python train.py --n_kv_head=2 --norm="rmsnorm" --rope_fraction=0.5 --qk_norm=false --parallel_block=false --init="normal" --init_std_o=0.0 --optimizer="muon" --lr_head=0.00581 --warmup_steps=200 --schedule="wsd" --final_lr_fraction=0.02
Each number is 128 + 32 x the weight over its row's rms, rounded and kept within 0 to 255. Layers, rows and columns count from 0. Numbers have three digits each. The size before them is the row's rms in percent of the matrix's.

# down: layer 7 MLP down (transposed), 704x256, rms 0.0652, rows 92-126, columns 0-127
# gate: layer 7 MLP gate, 704x256, rms 0.113, rows 93-127, columns 0-127
# up: layer 7 MLP up, 704x256, rms 0.116, rows 93-127, columns 0-127
down92 102:158096159106102159119105128186152115108111194089113135145117153146110090176126151099143090171081196192128051159149068147137118186117051125105144121131139114100084162131117064112107084161139149113167137169136091139174199106115080131156142145083115156070113162114109082105172112115082122137138105131134140121179091121079118130174084085145066135077169118148175163178144129170110115142171
gate93 100:075090104169112094164159185142098144163115094162094194157140126157104096113160182064155144152098170116240221169088133078117128127165094155121154128103125139123148103133100135068145116181130127152172187153154120176160086145103115127140160144109114137140231133168136178129100148128116116143176069128144157146149062139198093152088145124149160131108180065162162118147115127160113130171152
up93 106:108133124145148108125129105132094080095140111142065081131151088140161140120096117110078131138070135183190097198133155083085127082109129122126084139155103134128107097093091125063117095076128068162153084106125139113142081078089093118109097147164095129162204090160100141156140096122131098202047077097133159143112135131111078087139177121163149157093097124131163134143089093171102149142127
down93 107:131159141102156097186076124129150127102123190032104083125126154093119142052168048154116105140146071137138143126191154133113143130140143125129102113134139099102085170141164080135101090135156154103109150100095107126083182090074105170145106190135107141118078123086145108092083123131122088150186121113070138109129128133094106137145145135087161121178120126067117107166155126147111110109162
gate94 095:139139158114152081163121162128198168072047202097165155132161129154089089123102084122159098135131167123152078115161080130064116066103164141098095098123126093130133152173115115155193067110113117187166172061106105084158103097141180124176087132116108112092141152159136162176066138086129154117106180148117149119169111141098133177163081081138175136143151146138097086117097146110107109159106
up94 093:069080192078108149167154109134125049122100119101176117126129097088078183057166129044123088132108088098119156070086152098177130148142072112123179175094098127098145106123104088104122111111128126122106125180166117155104097112105131132091081097104140066168162120105117142121125160196180142108172131120163162142100094105149097040118173174119141103174093204097129127129149132096146174171067
down94 091:096104149124191109062163130093144150069120095150116172138111096159115131152073101139124111111062116148059138081134123154139171107111107132097101131099148134101081191141051129136149152117116166127166166096077168095123163129145117123076122096133168118130205156137102121107096124052091071104082115112138127147142092116097110119155154183151111167157140174157161109200187223115082179130117
gate95 104:120096156096114115129134141104117061086125086096122198127134151094100044091112126165192131166121091081137141097167084170165144112199136077168164173152145101112058151114151100152158128119122087105131071093153176086171207089145116160171122130127145175110172139129116125137171145084163161102160160136104146173132118128187150149153126095132108094102127102128145089127095102166141078120161
up95 100:122130144183175148163114123134166094116067128122150145092149110106079100092142118126119130087172142095147112110081127114101144163140120118156152093125123129097142085099150138102129124137116105147061131159109136151125097072204128053102172187152081127138128107129185135085097106060150121165091114150155141130147220139150088166160131126151055122145104133118164132147195131134122116071179
down95 103:161096143066128110149210151121109104144173150136082106049129129178169134141096132105132148117122130153157215123186087095086133133090112125143131144170116199104087161077120122095099078144150035167128161153159052138169113119134120112164164088185165139086121160111158160115095180139092185161131121131118100155131169178149138097116150127118104144160093112123168157113161160087150113125168
gate96 103:093161168142093136120124154125132103163209172111135154097138141128136118088125170143143165121133150091086155162120111113122156121084158144137176153141130159173105117170166172105160151126108126115063107109162129128095117086149142181092110073118133091164077114103144054106142081094101072097186119154135159113129153161163131122138162125075080170098110131136177092110133114131151216118097
up96 101:150154140120131132167160076155088120075076137100193159143153115137115108161092084081157181144097119166131116142143161147143128075108105131043095123180074155057117136148104114147106159114088091112061099131115106076113180151062100185161177109126148084169121155188177144094072147131163149124116106143109100091168107124170110131130083192130078126164114080178157092146156089181122165197095
down96 097:147175136125158121173142127128078101122100150107145070073173103087151134132171117146144148131146130165167087102099111178159173101158014108045156171121168149128153090086133094132114110064163166151110148117131129115107159155087193098147097113145200114096157086108179144102136087148132103083130155120068175131192079151126101119139121111114081129140126084133144044130114093093143141151124
gate97 098:145192151132111102072148152123114135142129172110112139134153069134149107168160165160133142120100137179128159097109096149113132122137114118176104126136117128129094102152107161116161156165160122081170188121126110124184079145136136105134088154145141077141129135129099032065124062078131135159107126132120090114116171147063066148124112146093138162143134100151098142172089122083144116135126
up97 103:131142136114214096132131179145161089181117119138183099147147136198141123143093137183078121207119102120119134155171183188069093120133087092103132120090065203159117129102176143149130105165144118158070182123179103129102135123070103153134150116100121123109134108142111162126094139159133137159059163144155120124164106096183084122113097162148158158102070162139114121124137144098161081146164
down97 102:105107110201179139192099179110148143157166088144126124125118143122121160111136155151106144188170123128115076163108126107138107142130156131155070124149178167119165196104086101174150156151136089175136168105103134109081128145125111090189129093127106112028157113056100124109134097145097165086117131136150116114141087088138109124145123107083125123128126154085185152161142100133089121118161
gate98 096:119138132132137092084103077146143143116191092147091092133158111097090114140075079114095117106202145163143092124158133093114103155133137148206102106101117144107152108154123104087076137161124121143102136166078117086154181110142184160102071103133142110140089166117113100090119145138117149146095093122135180196111176157128196085099130095138149130172194123097178105117129104141106107140167
up98 094:148113096108099107171107154101145102174147135124133132104084153115126159088153122171151070137082038159085121146151079137146141053125073068133142100162164133111192175128082146102103139136158184085083095106212116133156141151158054103110074137170114091130150154106160124134136181134167150126144172142124142097085074087155160208126153138085106187088116109150155142100135103130136153122167
down98 097:117049113102137176140129124134173070132078107113119127166204108165124093158153103151156064177138136118115123130141114129087151115156058151174057093111093181095095147130087166145082132154119173131131117137111171111182124117131110129091133105123134170160101166166123149169126153134136124109120119079133155119078137124136096136071086129123163088172150156216149152188136131081155094129120
gate99 091:174122122093106129157097167133101190130113114105153127086111162135177158109137131130155145088169172138156165222168077103181118136154063090145135108162140137158127161118090128123075153106154145103110122057085165113158120158102116165093115129097086173139119080151157117152135126143132119095170058092155069095077139071179150144160110079127107119150104174113116114103119144204110095127137
up99 093:133133078137098084117132150100095121098092103069069108082199119164153174139166056099101086144136084165143158108130169170111090101059123204113137097138112117135136143123100145138097130150096111153168090084113195114112160081099153127149210159137115109119135182059144118109133119123129118121136145172100141131152132176139130112137147163163087096122102172138108145095079155115090107143113
down99 095:138099124145114101125113133065064125111163175159073102080078139072133195097107129152177128118093147149084101112139162118139132126124124122153178139102081118123120142106097170127108131094149110187116089149080156194121158109128137099141180093104117118071172152139167122139138141135132161126157125140139149096108098168129136144128159139112142124045129104165129149104099145134130161138122
gate100 104:110107135132153156166103118135100116187122089108109108069116090108122116107117192233145170102114171169160099097170138143082117120153138111146152133101160128140120089138150107134139139194084058145117092167157210205055077109115120137121153157098117066114109163102111095138101099098116137168109129176136099177106122147134079129107166092112163121137104117152169083082069133074093093128179
up100 104:123136172097187155162143118115152141119145104103166101081149087113068156092188124124066145125203144127061088128108105103104126115171098113125135115111163121147035160115106135110069146172145136121072138133155091143144172112087109167071090152067131178151100122141178125120167159132119117127075122149102172192122097166102102109170138132132118137144151154149140135157137127132137136101078
down100 104:135095115116094074155073111166088125149115095162141100125074128132076111149175139096090152108125099139073148203152158137131113102163132155171195120140120139115137158189124088206112094124113143168072122151128071119103092065171058178105126117104080083156122120105127163139185101129168159138153117168120092118093138129093098170095170089138138143122156075163082159066074098100173151113122
gate101 100:154116120122130117101152099062093177071141102131119178116073117089183148099167169164154089152149139204111132195140145186095119157177084136150084162117111155086135104155125128167086155133107161102192171127164126148089145114104156085146103153157111141084202124075123092115134128154092144132112106101115122052168170101125163173102130106142153174088160159089143118212107149112119088103141
up101 109:120115104115059105207114070073142097076120107156057110137169163151110140164073135159121145132111142171151100123105144082096120116118133152127137110098144097086123107135133137094120110112120110155175151117124111184135159138166122092157134093140122075152104141103139175181246148127085177066159102143171126130134125111169092107133137126188107123129185185165103084142114130112163124093138
down101 105:090110129091116145161120207170129115151118182150104073136133172135131159173135094102146099129141107106136103122106124108125124036162174116051157184160150138067085102131162132130136114146072107126131157066115125174127066138180064084219148107150152130226156148122141164142176099141107041115154125205186146186096155116127184155128153147114160094148162124107118074140103084105158115089090
gate102 109:093169160103178184078113091099130160165165090088113212104098136155146123133105133126162137061147116098151108051149112100077132145105063148147080149188140208172120116113116065118112130120129157125110067154114129161132119180125194136164142086148151120114134191106122132133148127106160139118141188114134114118121112139145106136186163101137148111151096084135094157139126107158136120158139
up102 101:140136127091128140099088122187206125093126164159143096112167136143117127175060189090123099098147076101104145106131098182174102100120134129170143126138102165132185115139154079147133142121136171045131130128108081092135143085194092116077138093168159103099160100139134153156076095082162088145137140145158147146202119116125172164141136157081170118091138114180160073090076100095113144127130
down102 100:133171135134116121105108135121092093181157178146118133176091201069112204127057076151121091221156160098075170122123137128145175076145142072110089156160125171137139106132119146138074159151190119116154107155134115052088087102193179124131132158070120082128103109180121110151146153115139182095144114146157130164145125124133135100148118158173115137143131087162088153122061099058147129131183
gate103 105:128135115143127178135124112136138096122137150204096083153165119159102152115140135118095151152147153120086099119089099123136135100117136107146129135136151113097115099119123141115128135097102124213078169150118160149111093092134133163141128125154149116089117094155131116238120141163168072160162116148094168110074116161110101111158056154174142080116147094122071044129160155144109124147161
up103 101:103064130165121129130118149116093066103065079103134137160132103127101140132137144139097170110154165112170121073110122152093179191206141157089136150139115093088086159136133138127127089134111153160061119109166166112124091124122184145125166041117156084120120111094142125110135154149101068147091141084102102126146178145134131152136166043164145122159110141162100152066141144107115140123148
down103 101:088084154125177119090142187138136089093123188142156124203089195120143069150149210142118111120121123109169149158089112076117159120147106114094185122150118100073139127129178107098123102100071131134058128163157161121153143099131172127147123134098093185129104146126033152174162151145117118160100165155146136105141165109163164156129132110163144156072170147078123192120111111110105188131084
gate104 109:138135182133157172132145127045118110091122070126173160170141084135152125131163091171080087093099140055106124079091128117163148055051097132132122133118067188137145053100105120147143087139115171150158178119122115088166070109112141150144171093119102129112166119144073156119151136139164140166149099140092152091099088167123110154044104141120138141165151063135112083129098108084121177099150
up104 101:074112117083193172127124094089142113147121134144118139082166085111087141172164130146165125095091081152081134161091109147122097061184173081133115120147134181145120118145123126143072130094123196170137065134106171128128128131118165160127102128148154123108083089131156137122141118154119134093144123131193131138123080155170046084132103130149111093150123123082166097180120138090096140161120
down104 097:088123097119132132184145136048208075146083149173156129131091109131121128159102151125086097161136153154164130140152152152163109206151116107115176092122166125095133137133086122054136107138155126145118072182107181117092144112099164146104102071147166133153114108096114139113136159114105152093153153103187153121150070116058071144122105165163106068115125164146077163086067111101100195114188
gate105 097:160152117154093083177089168110125125114126124103103119139108079117145135174142078173132160130121107154124107141153148108117159058143149135104149150203134115093150127088105040119127125127109128128121102158141113126116117095117147137148144126188102124135091100108140102095159076153080096167153109106186100087161091133161164198138173115131206133171120139132086120089124122116128181088131
up105 096:154125119196189118122163102147145135140106158162064079122126086147155079115150109121120104126150104130170100133164158113144117136148119173099079142124113122158170125092111112174164183109116122131132140165058166120100131181138150135105105061154098097202178090182144091121069083169088116114119096081173101155130165071144128117063140140092129121108165124158157123111145187160148104131137
down105 096:097141128148104110110137109175114126129125099122107110121107141189136157128126128162106072144192120125170064138169126114137147168046048129124087145137131120147108057182082133135197077102061162124137109043078148211116099174098101132106175061153080126169149177139100155109131145113142089181136192128127109160125139130088186113135144214136104082122091113163145158178144103097114103127153
gate106 094:094122132155141139106120091139127172121146116165121102140081104087130181120183163175122094086109137153131086171107140115092127136137156097085080154100103079171129137132097156125160121149138069090163118127164096125118145156113095130149123143154107145148159117073159101147110155090199099071130115112168199157142129148093193119137126118156114121113111164046089123095132121130148110136138
up106 102:119146127182125046156113155088134128163145146084094133129117140129175152094111177095163081136147079133102100105161141131145050132085185111150179161151193170091115150144057148149095062106096111138169151107128125079085154165130116141116093076128130168090141112092125151086127111126107162079131124092103128151130146178121105135104070101113151099089143190128101145177137111134087091134156
down106 098:126100137110135116104132120161123128183126140166105148158082104108136097102152122159126072124120143055121108187093144127127115103114168139112134046141180146091129048147170145133099171125121176164127104058104103113107071083106145122078091139091170094179127094126098141129119118123113119064131072147190180165140104084108105160098028099180118124126110159148150079155082180105105135129147
gate107 094:113102138123103112098150103150135175111118135155164149168116112095133161144115111125117085123120157128149120128123104117079195100151179214106080129121077190107192142130124153126116168169088100197108191170183049112122158179105124163156187136158151145155160109092140118149171071134182151161137078122113100186112115215204121123137124057174145115172138097156145131130107108168079151124140
up107 100:133080150121105111146080136072145118116061169064056111114120121169114139097103144111228151166122136151153090133116143168122125149125153166108105126129130113146140144097127165170121137135151158168154169155157108068136121180094115120125165105174096125068062106097155165083145149097117146076211169122111117074127099101157100118145188152099125166172189120087135109107115071138157125129201
down107 098:109106083100106119130124158149147147157163118042142126117166140144060142145146115071094114139126183131153118191108128116142127139168122157140153124094151167135094137105150130138122138156138126115141053127135111145165075167091105024167091107177114144143122151185133099152109132172137157153160182128057092155144119069090034177155146093126083108160103102166101138180116117170155142138129
gate108 101:154127164133156116118158075159144138089149095109191123150098133110078091138134117083119130141093115153156160141069111186096100143153104090098110152117102074085077140138109121134089094146121124120159083139119163110177159126046153145207170169120153145176138176125146144169093048130106104060140093139111113074098118085177094149150137081152112179116153157087185135132111118168094100091138
up108 102:150118116109133117148140111107159138158166128128105148085155135169177183127093131174137115147172165112116152128106099163164150086065091076129158159173093200119227111175127169174097130072141086130121150129151132212165119125162149151151149119108127154122138125105111160084144121139156163103153099147093081146121127126140147105129103093099082129096108068156132178143087128157133144171100
down108 099:140100115154106175158076142110091153114143078136165112192103150163124116108162177087104195113116162131056132091071131088106087081178092170178158102111138086139106171119104154108119192112061161095057119132120163115139152118150177168131146085134108121132164189134148152158150106145095138132132114084104126099152141138130131105149127084115162087093106150139068110114154087138131122094148
gate109 097:187049168175107129142125106102103138111065101131124190160164124148107155129108049142165167125175165094114105091127181088112125178108115154127110092120101163123118095136122089122090125085147134097093143187092144115136186156102103156127167066088118132076135118122142119122128146172173159109185100087180165136107156094110072128118139136194127159142128170103092130160117199107173156101174
up109 101:186123125106123078094100091135113125160098153163148063167137129139072128143131129110160084138095121173114152168121039111133058181149121179170181147132194083156159115103135128129181105133146121141071083155078136122146084150111098174095134075067132095106040122093112098171145144144087133129094128187097122171197168170183129057126084110098130129151107133122073125110162125172149137111115
down109 101:113115123127094144152158138145104148154105104125103165127151169163142185084153100150055154136175169080122217133144099092163076122097104160160100136114093161115109137136108185090131126147117132129111114164181075148153105059070201073126103101138124086094155146107137107110124125146168163128058156092105125159165093147097130115166144103128115152157143168165192138126165116120043135168131
gate110 100:169093075176084168123128130118099175120120206140101091175131127144177085137131111114115145155142180147122082112096105112119129070113091126116153088161115202133152099117161165135153162162121123140086160111085148142181077143126139093140098093100080118064086135192138113126127112100120103127113125122158135144101098081134141143133119151178112110152211140095148211081107089127130138100112
up110 097:141132167153091115152155123133161073120153163141147165124127197104170120138175115098174104117084120150125112118158183121135131121143122176100081182131141171120173124110127185182161183088103108128142159118180119110153096104156108117098131128148157112082056155110106121113112121086147120096198182113127165188155163077108105116165110148127146167157149138190136110124171157130173059070110
down110 099:130116165146097107129155169075145145137192135132088152177098161122146067121142098161189175126122032132114152149134105120093123128081128106130107139161117100137182125133104184082103091122142132129099153162121124094117102079141162108156187131057145112122061148150092092100139176145173197100168165087105138144167090128028105176113162081186137093157099180110106147161154107116119123128162
gate111 105:072119106128121187163128153178107161158197138105113152134098100140112137117179100075156183147152143167162134148118134115118115121138124165136105161169132043138118122160139058114132143180123089100085112072161152101093151118101165081123104127138198161113080134046099149059111081112113062152154154127128127139136102098148123101096145177125179111105124116109147074122123037095156152119158
up111 104:121164079068126145158093101137128096147080135167093124086150107129177121114084082141180102105088199183122100118151115157093156138045153139102092147077156231097124114137097184127101151123130094143123125083113121164152098129116159143098119073067127118205112091115139100120166140075182083148063181138155117105148109138135140153112117085172110152081150145082142133120101155156092135173160
down111 104:105114140079142124129138092154120114170130121117195169138160135173215136158134189128113123136094069120115125145112114058158095087156058085169122109087128148165123130132123152111092070135152122043142142163130156145174117118111054112143088139127139069113102160124177134164101149139152171123121131103161164153119102101166105133153180083180163105165146166117078110122183090094152176074162
gate112 105:135108109114136079120151132131122101161099146161135105133156138161088119168131131136128107158135116090186120045139153117199061135164152189095109146101065122104172104133165148164082114160185165163157128158178193169084171151176167150118126147083175195097134120138067175161137143152069141136183091152192125094057136167113157198140142106122135145134133112153148178091108117128151169166153
up112 101:118151119151064076192141129060103081123127181142146095138098099124120177130101122093175141210097144140099118126165085122110112170130153128082114131049168159138125155150133153121086056171067140131142127165078081104170122093108096190101103061102101131124129167128056104132145095129186159168099154145056080111144148154120147095148133168121161143121148140125164134106108104139110199090125
down112 098:167128097133180171125167169156105148075097117135177158162101139182039100132091104092131127152119234128109124121144146154163098204108139109161156099118092102114134129149100100113142131180152153091116166120127110153116150104082211067099108086120126161047123087129086137122172134091152089113074100171085136113110103153102118159094088139190102101105108146141091114056141104125091149118148
gate113 093:187163104107156118149129136132092156087080099125113157074090132142065111082106143078140084100106059122110136206163150190155117047158133093171119124092199119130128103142133066165117117111134131176144106127132137161102073152157111155166127082171172126132170145107103167147094143146161152124194091149121114144113109118064151140177163060115147063103094050144100162129194116163104147107108
up113 094:113149131176122086092157126077095125120178154129104122101181134155098147146112108173121164112108160126123112148102115160086098129146127100072125152190093174072092175188108099093115123128131154146185124107107120148084129155087122107154129085133154081127121142091224165200142170180125133131131104205155159099124159091155137129180145142117081072142130088198152130122086156137099132146164
down113 094:132149132147163101145088098087128134116100121093106127095055086112156180157137133145101175140109112144086092171114092121075164097114074122145136137107148168063101114163094129126121133117168175151118143161140125169143084070166147126145096147138175092077116117127110119088129137061102103097125118101134139112164134125151176150037092074149160148142176156162143142171135095111119092138159
gate114 096:095086053162140102088029112142134118156184092130169157167133137125145107099086134147091143147107148147130163088130094124076155090103149138159053117143189131156130108134165145167133123101113085121102081094115147150098110145172157185106179179101067162175115116076068151071123163211123108166179138091128142151154076196142152108132143108146180114134097123097166121162130121115125114128144
up114 101:073158084082131106098088102114113141097099160141111155059131122112141121089131134141134101098142067147094143111136071102169152183107098147094138165133109148179113108057140120147156078130059130114111112108117098158088136066140129073161086120118096162145142119085211152152179101141140102161151129111134180126141130064117157124160112099167135140158076143161189132185110090171098157100102
down114 097:185126091116077167164103159135095125069132176130121085130155182099068126139066125174083182192137215136141146141159130046135120155152145115060148127187186133205151105200103120144159128183107132099120113183097146137136124137112134201094161116097124145138102067131111184132131106091078135085061143164148158178095148143132152096077116174067131097106107104200094127143144122135141143076182
gate115 102:089152149095137115170115127168203149137087150167155093136156165168182120172134116158072148188144138133160143157098103128134105136150157140091140096147121163146135098165150129118180182086075142195133164131100085123139104146167157110162140113159170147171079077144118136164177169099176126129178078171154144147134155124176047065126059142142126145126155157190117141124112113059079213086173
up115 105:095116114159083136168134081129126157143128116113145163114116115130152140160123168093144147112172167112123125127104094118175108162119212162106209158198144093128130094119102099111159128098090173095172125132120100168131080093097124153128131107194132138193191158152159169104112141088105124180130113154101112125106101136158156128127143120191128194182149154110108129065162159082105137176141
down115 098:157141099173135127124156158146101187146158176157124173158107156143145096052118191080136120133112098049127182159150155148125152146087134208150087182120165143198165150154126134140076130159148137165174138121164164124181122130097114155087164143123161128139111119150142160167171158155124144072109122124156092122144125128164126091175135156174133079181139119156133128209175133110148111156125
gate116 098:075120053152184162142080126179080116130121093076178168116101141150070151112130141105082152100166117073161114084110152100147163102104176178166134120091113140092104100137199111172105148150143099101132167176082073121131096154114173119083114084097078106116155137154083033128102174129155132112098151093150191078071135147082110110089177127192095102084113090141129166150167093116091082137108
up116 096:128194104124152109176095102140148090079134152139105150133133096097109161111107187092158186064148140153120155104135136118165135111100119107090150173132102056122128160160140167136114157162159101094168136202071114159091102140065084094138144117118103112130152117133127136107124126148161160092110150143154123120195165117153140127075105129143160172097138101110116134112209158166127179168160
down116 097:137082130107116082182099126117165163180147100116086102081122149144158076168127158176134144150135147187086116162153133132108151171127117119158081098086130111116136105108171138166139092067094142160158115149143102157184178120155129072084122176191162108074133177138139197149188119091197112098095071165136106090150117130123092129143162098151118193131097123118133139127143172099091135139145
gate117 101:126165078193125099104092112112094137154087122135157134139169071096081078137122108100124103180106091150135085070120156155056156118100078129187119073136147092135112134139088083160068154191076136109089182112075152158176188112120116157163087129098111142147148155100156097100123140106114157161124128119110117139103109144107119105182115132180163134128070094160158142140117105159145153101194
up117 103:096133107101118139060158159084091115100094119148088148098126178170111178129144132103110104173139075113089156115099174126148124098118130151104132130106164140080166129155131077073166139132131154133144106153099101125090089084139103143155147105106039161111180141154052151134087082153101138108134068097181069150102134187127101092158109148117116175132128089156150137139123169195128158078136
down117 103:170164049092141111120146167147118138165096150117082148163139097050161096114107130077096078099108177161124104104114109127127153089109192136175118173100149105121094143135105071110153130157109092150145078116104152144164164134122153152175144112121127108112105125106094104110128054106146144113162151122145126146122085093142109051128154131150085129175136095116125130138127159162126115094157
gate118 103:133198169148076107199154103129160135149132182165104118125137150190120172166142145083153161121161138094143106117111185105138131157171110102157136145135124101071155163054108079115130213179184105186114063132079125139118158110173162115092135136116146090153150121145147076094125094190156140165093142111131088157132069112126143129167064157122191149159137112110106066170089145075120162093122
up118 096:153064138150136074137120142137098086176130103144154138070097139127103102112091177151155110101103155162141054124073152149150119037128141186098136077126207129142076103120151118095099128126096110137152120177173119094146082146149145140108117124098181137101121098146151112140132132101143114122213153049169184131121164125089100102096067177155168148160147167124120114146141112123153061150107
down118 102:098209080119174136114140131131070129108187128124110111190088140051088142165166124135095112096104174110109135166110148147118109134128172100164149074143111149155098150128104144163170130103125119132108171154117106109108116107169105120131082085181134154124097130116095169111131135095110066104131115162151174087101148166107122160141150175136098093173129168125194109133163119157133105113122
gate119 098:142119127112120098089144167038194106084109076172127095152112135123163096117130197236118080109105082092160198051185184176124125185153190152048088188129163114102170082123111098201165103133105042139120130132094148178125144124165174125132088129127128180136124118143097131205140178138130145090140143118140073100099114068114139122164123084100121125158076100155176094178138108133131114118188
up119 098:184138115134132164137189133118111110107129108147147134121115114139127061101150114145091204148080106122124111117071127108094182088138132125140127109121147121078145164095104069158167122084123083101103098153105173168075132136106140123118152116089166103086083133104125123177126100110109153133073139148083081128099116123155085130126161106124109154132034162159117085157130132160159114055099
down119 096:056123115132112117140142128129096165112106127131138121071233174144104109190127109110127096139155100120144124082131157139072201103131101144133120102110217150128166099095092151114130129118108101101102191137150191137151132132145154058130083157158102069098098095110141167128069116187116125104161114114197176094147126101091166131124196118153171138085093132166107179159099119138139120140121
gate120 096:172106156100173093143147115093128141124168104114162141118110148144118117140176170108193167163126072102151178137178109081137177104164103109063086107144159076067101146121064117138169171149188131127145068101135190188162069077162094143120130127152144096090156170188112089069105106106159146123091129156100111149163137197145091147197143127123113108157125117082154141123136095147141100068066
up120 096:142105090162188127092154142153077061117104170099107078130187151129111146116156144127177112136104149137107091145152109115164187175089153155151123136119077085146085111187125130159149107118070177160135136074149172127149119096089136136163180144124151107142126042161171124152112129083150183083187148144121126108119140117093160133115112135182131077094111145161149112172142165118085107157165
down120 097:159128129156126143100136139065064123182073136160145182160116102046189167121093066133138098096171129180081056123096097128150164094095125151173102152091141125123099058093129158073084093227115107137189120159200151154120085129091184087150126156156099104186109161139133155105142153156126089083098092154145128160104114134134177085110106140136169133114157095051143104091090136133104115142139
gate121 092:188073115201113116189136086074144095159156118167111125118117168137079111145077145144102104236151091080106193144153119123155142137194162109185103134158140120146100133133126139130148178120117099136172131111142163157142083157137160097141134129115140096103117097168145131108079092138095159097104183120168092102167162117171117146180173093158124128112122103110107175088126078176146132129103
up121 096:144109090117069162135088118121099084124102123116079132114058157137113108114105134156131162107165100159155125137133117151143092107161166173135118165130149078139029093097105150096115128087075100098128130120090138141182157074095138133166163107164164144158149145116145130160110088125078112116163094168124136136127172108125136144139095125137119081051168072165132112131169146132116107115112
down121 103:176145124160072080113117152145144148160219146125180156130161158130101154151159092145100131075180110091142094097141147155129146101152151109147112136138138106118126066145173124099188129146143106119144098136062136147121155113203159122108110066139171142126161167064173093144103115203101095127134070064171127151100095131128180156182171142141074118125143144174119094118171133096152103139146
gate122 102:150160116178111162112150100160178164087126153101179124162203159085139133106152159135119125162153113154138136152038161152129161159136231138140148147139118147163184137139164118156088160106191166163136164153182127114094185114100165122128153097131105101185110048153127119125108141121171149155092090094151175122089122113175091121151165094164146115094074100119141125095096162105141119132103
up122 100:112175131151170154070174144163114153122168102120117158106175159079150139063200129112130104106123118065139134138102115167150166094128131188124138165137192127167123083129119129097133111180159134119146115076176151200103099137165155126138097098092146161167130097141104157105161125168116111155110153135167153156125084099144183136102105111080114151090168119113098179120084168116155171101150
down122 098:156118159081155171135131162096128088114078146123163106071119116121150140126167157178161093107131126102116138127119065145156186129148086121197169095133158207122079193080104114142128064169111206063169162079180111149071151100116115082132133116113129128105097165079183152134159090155135146134142132108103146137101135085078094165068112060183172111123181091156114126103127129164098179118069
gate123 104:072161078138075124180135120118139130116119160171115193127127164122080151166199115077093087129122137105139111154082125153097152122103115106091177169104165155170074128121106089151079119157120135102107141043177114074096126128068139113071118113154132151097099112120131146069131096130144049101148134104111118146121115116127117214092109088096075113133142186103153098111128124125148140211165
up123 102:146152134106141109192174133079156105089090132137124110140130180133135139116101125061093121119160080133100125153143158190116191107175138126125133099140131101102093123108160138095129128156149142092159108105078103102114180134160155127146148109123131135167157067097122137112125114096059082121079100137140132150148102152159188156181168090154146070085089100190118206110116087104121147108178
down123 102:094110233140055144078158099075123101109142134123098145133088118122129078140139135125130197105093138163190133153131168129139062130134092154138117163141188142107142196092127114115164178099132185171131101114146104087120147123071126155194119135105112092148122099162154172079173188137131108111120123123173123103129169162136125091095094136153148127153109147143108168087125164153149140082128
gate124 095:142086162125098099122146084138145148112104152103126112137082119150074100156127150139099159143097175100210184143142109190165125177117105096135100143105147110091116165149115185152088090100167133103091128077149170090135113146103130181106157162163042160196106199090115102157115134129092146103153051120215094179140108139114153117190118138135094081177154139112149109122181148132104178111162
up124 099:110102176210117150155106092081166137197135119122125180128103164116132124143132139093152123125093153103129133202066144123157149132093143130132146114179182083113139183113120163133100201070132142141084109101083087161091144193144144146102127111126152113086119134111205177069143174139156114119100126102116134143156127186156093125090169075134178103125182096107118116131166145103096168102086
down124 096:106084131059133133074173146133147168133099116153137118104136132123152184120104097096115153141099110094114094153171116215120138094070157130105116063155147117111145086091146176117118169106140163076066181090108110147143169126091182097103072120165080139117142125208155118184144113114112141155198131146112127184149115125117116152183134155134117096117083099108141111124124136058087090065168
gate125 108:100166152150141130134095119128183158126071100101125121136108152119078104133104124068075108152153077149169125153111097153157126174160145080096146112158117160171115151140133087078184099211143106085072120123108077097131118144091119123087085092148075160114142081172120131140127109123071140144138115137125173065134109182144105140182107073100084093128146108133111100113130103167157154163100
up125 104:110142129093052050129165162097113101188165078113145132116115068096133135110052123129095176105103105105085190120146146111115094140132097167145092120075061129119117165129129156163119144124106150137162141094153122159127089130061116146053177105127088104085159076194112165136157130141170116121147134171091146118146096157111120101112130116146101111123156091147174114113141140140176178153117
down125 103:089108149156155120113141104102126147132130162151179163118118106204114124114111169183137122119080126199144092147114115154175067114181143121123058121054170134140116141170145089112159090149123118136127093139161087126125125084155141169110145152123121112124122117171130117116143120088177165136102159180179091140092143089149147115048156140144085142117057167163101102136148158049098171083096
gate126 097:125105083099141093152188122165142077137111149163163146131082123144109117041148080150111119172131129097149141166094093124141176150136117074163130151189172171105146117131112117178139090117090132039170161133061138157162157108138101183088095196134145208145169124129142115098162137104085138149130123118125182163098115116092154182142137213153164122084166124156121151104138164091095141119096
up126 101:158117194098144114150095161114177185109109166150100061150128100105145069128120166097098124141181028125119126112149140163109071121060093173112127158139107102100078108156128174158133165127158098082146120072130176120127165129121130133097062099092135038116080108100127136103140171086131112110140166105185129144117111113154170143111096114142128162095135097154147123078106095089165168101090
down126 104:116143127140167096199178129160204152098186106142161161113109162142127102152095170089127173168164166131113124151089147148045076148137142170137149130202129139137111117145115107168153095136175164120122123137177113189134093107093126083135162161131127193065136101072169113098149122105101155112092132114134122161154102167112128158104111144161127116088164156160096091150076157155103176135103
gate127 099:063107130137166154144140133113134225082138059134165168123118111099101133101123154141136111125105173141124125111120190101143094095138094118106093117119133142107140150118111110125094040132163164136103141109137090166113124156136085150150138165145086113132169135089137118084092108109104162084129097096181155142136121118090124095100165172162084133152091131109170089182123155095092152222088
up127 097:115113097120146101163090176097163098116151155182142164111099116099137049121117141078117137208151120071112122104115076109163131138118100181099107144169130121145093166129133166145163150159122185104173110118151163125159051117127159112084143127169087077091114073117147122089092096149063131088111136076095130130157130152119137103187129163125107148101129123160112097173148062077149089138087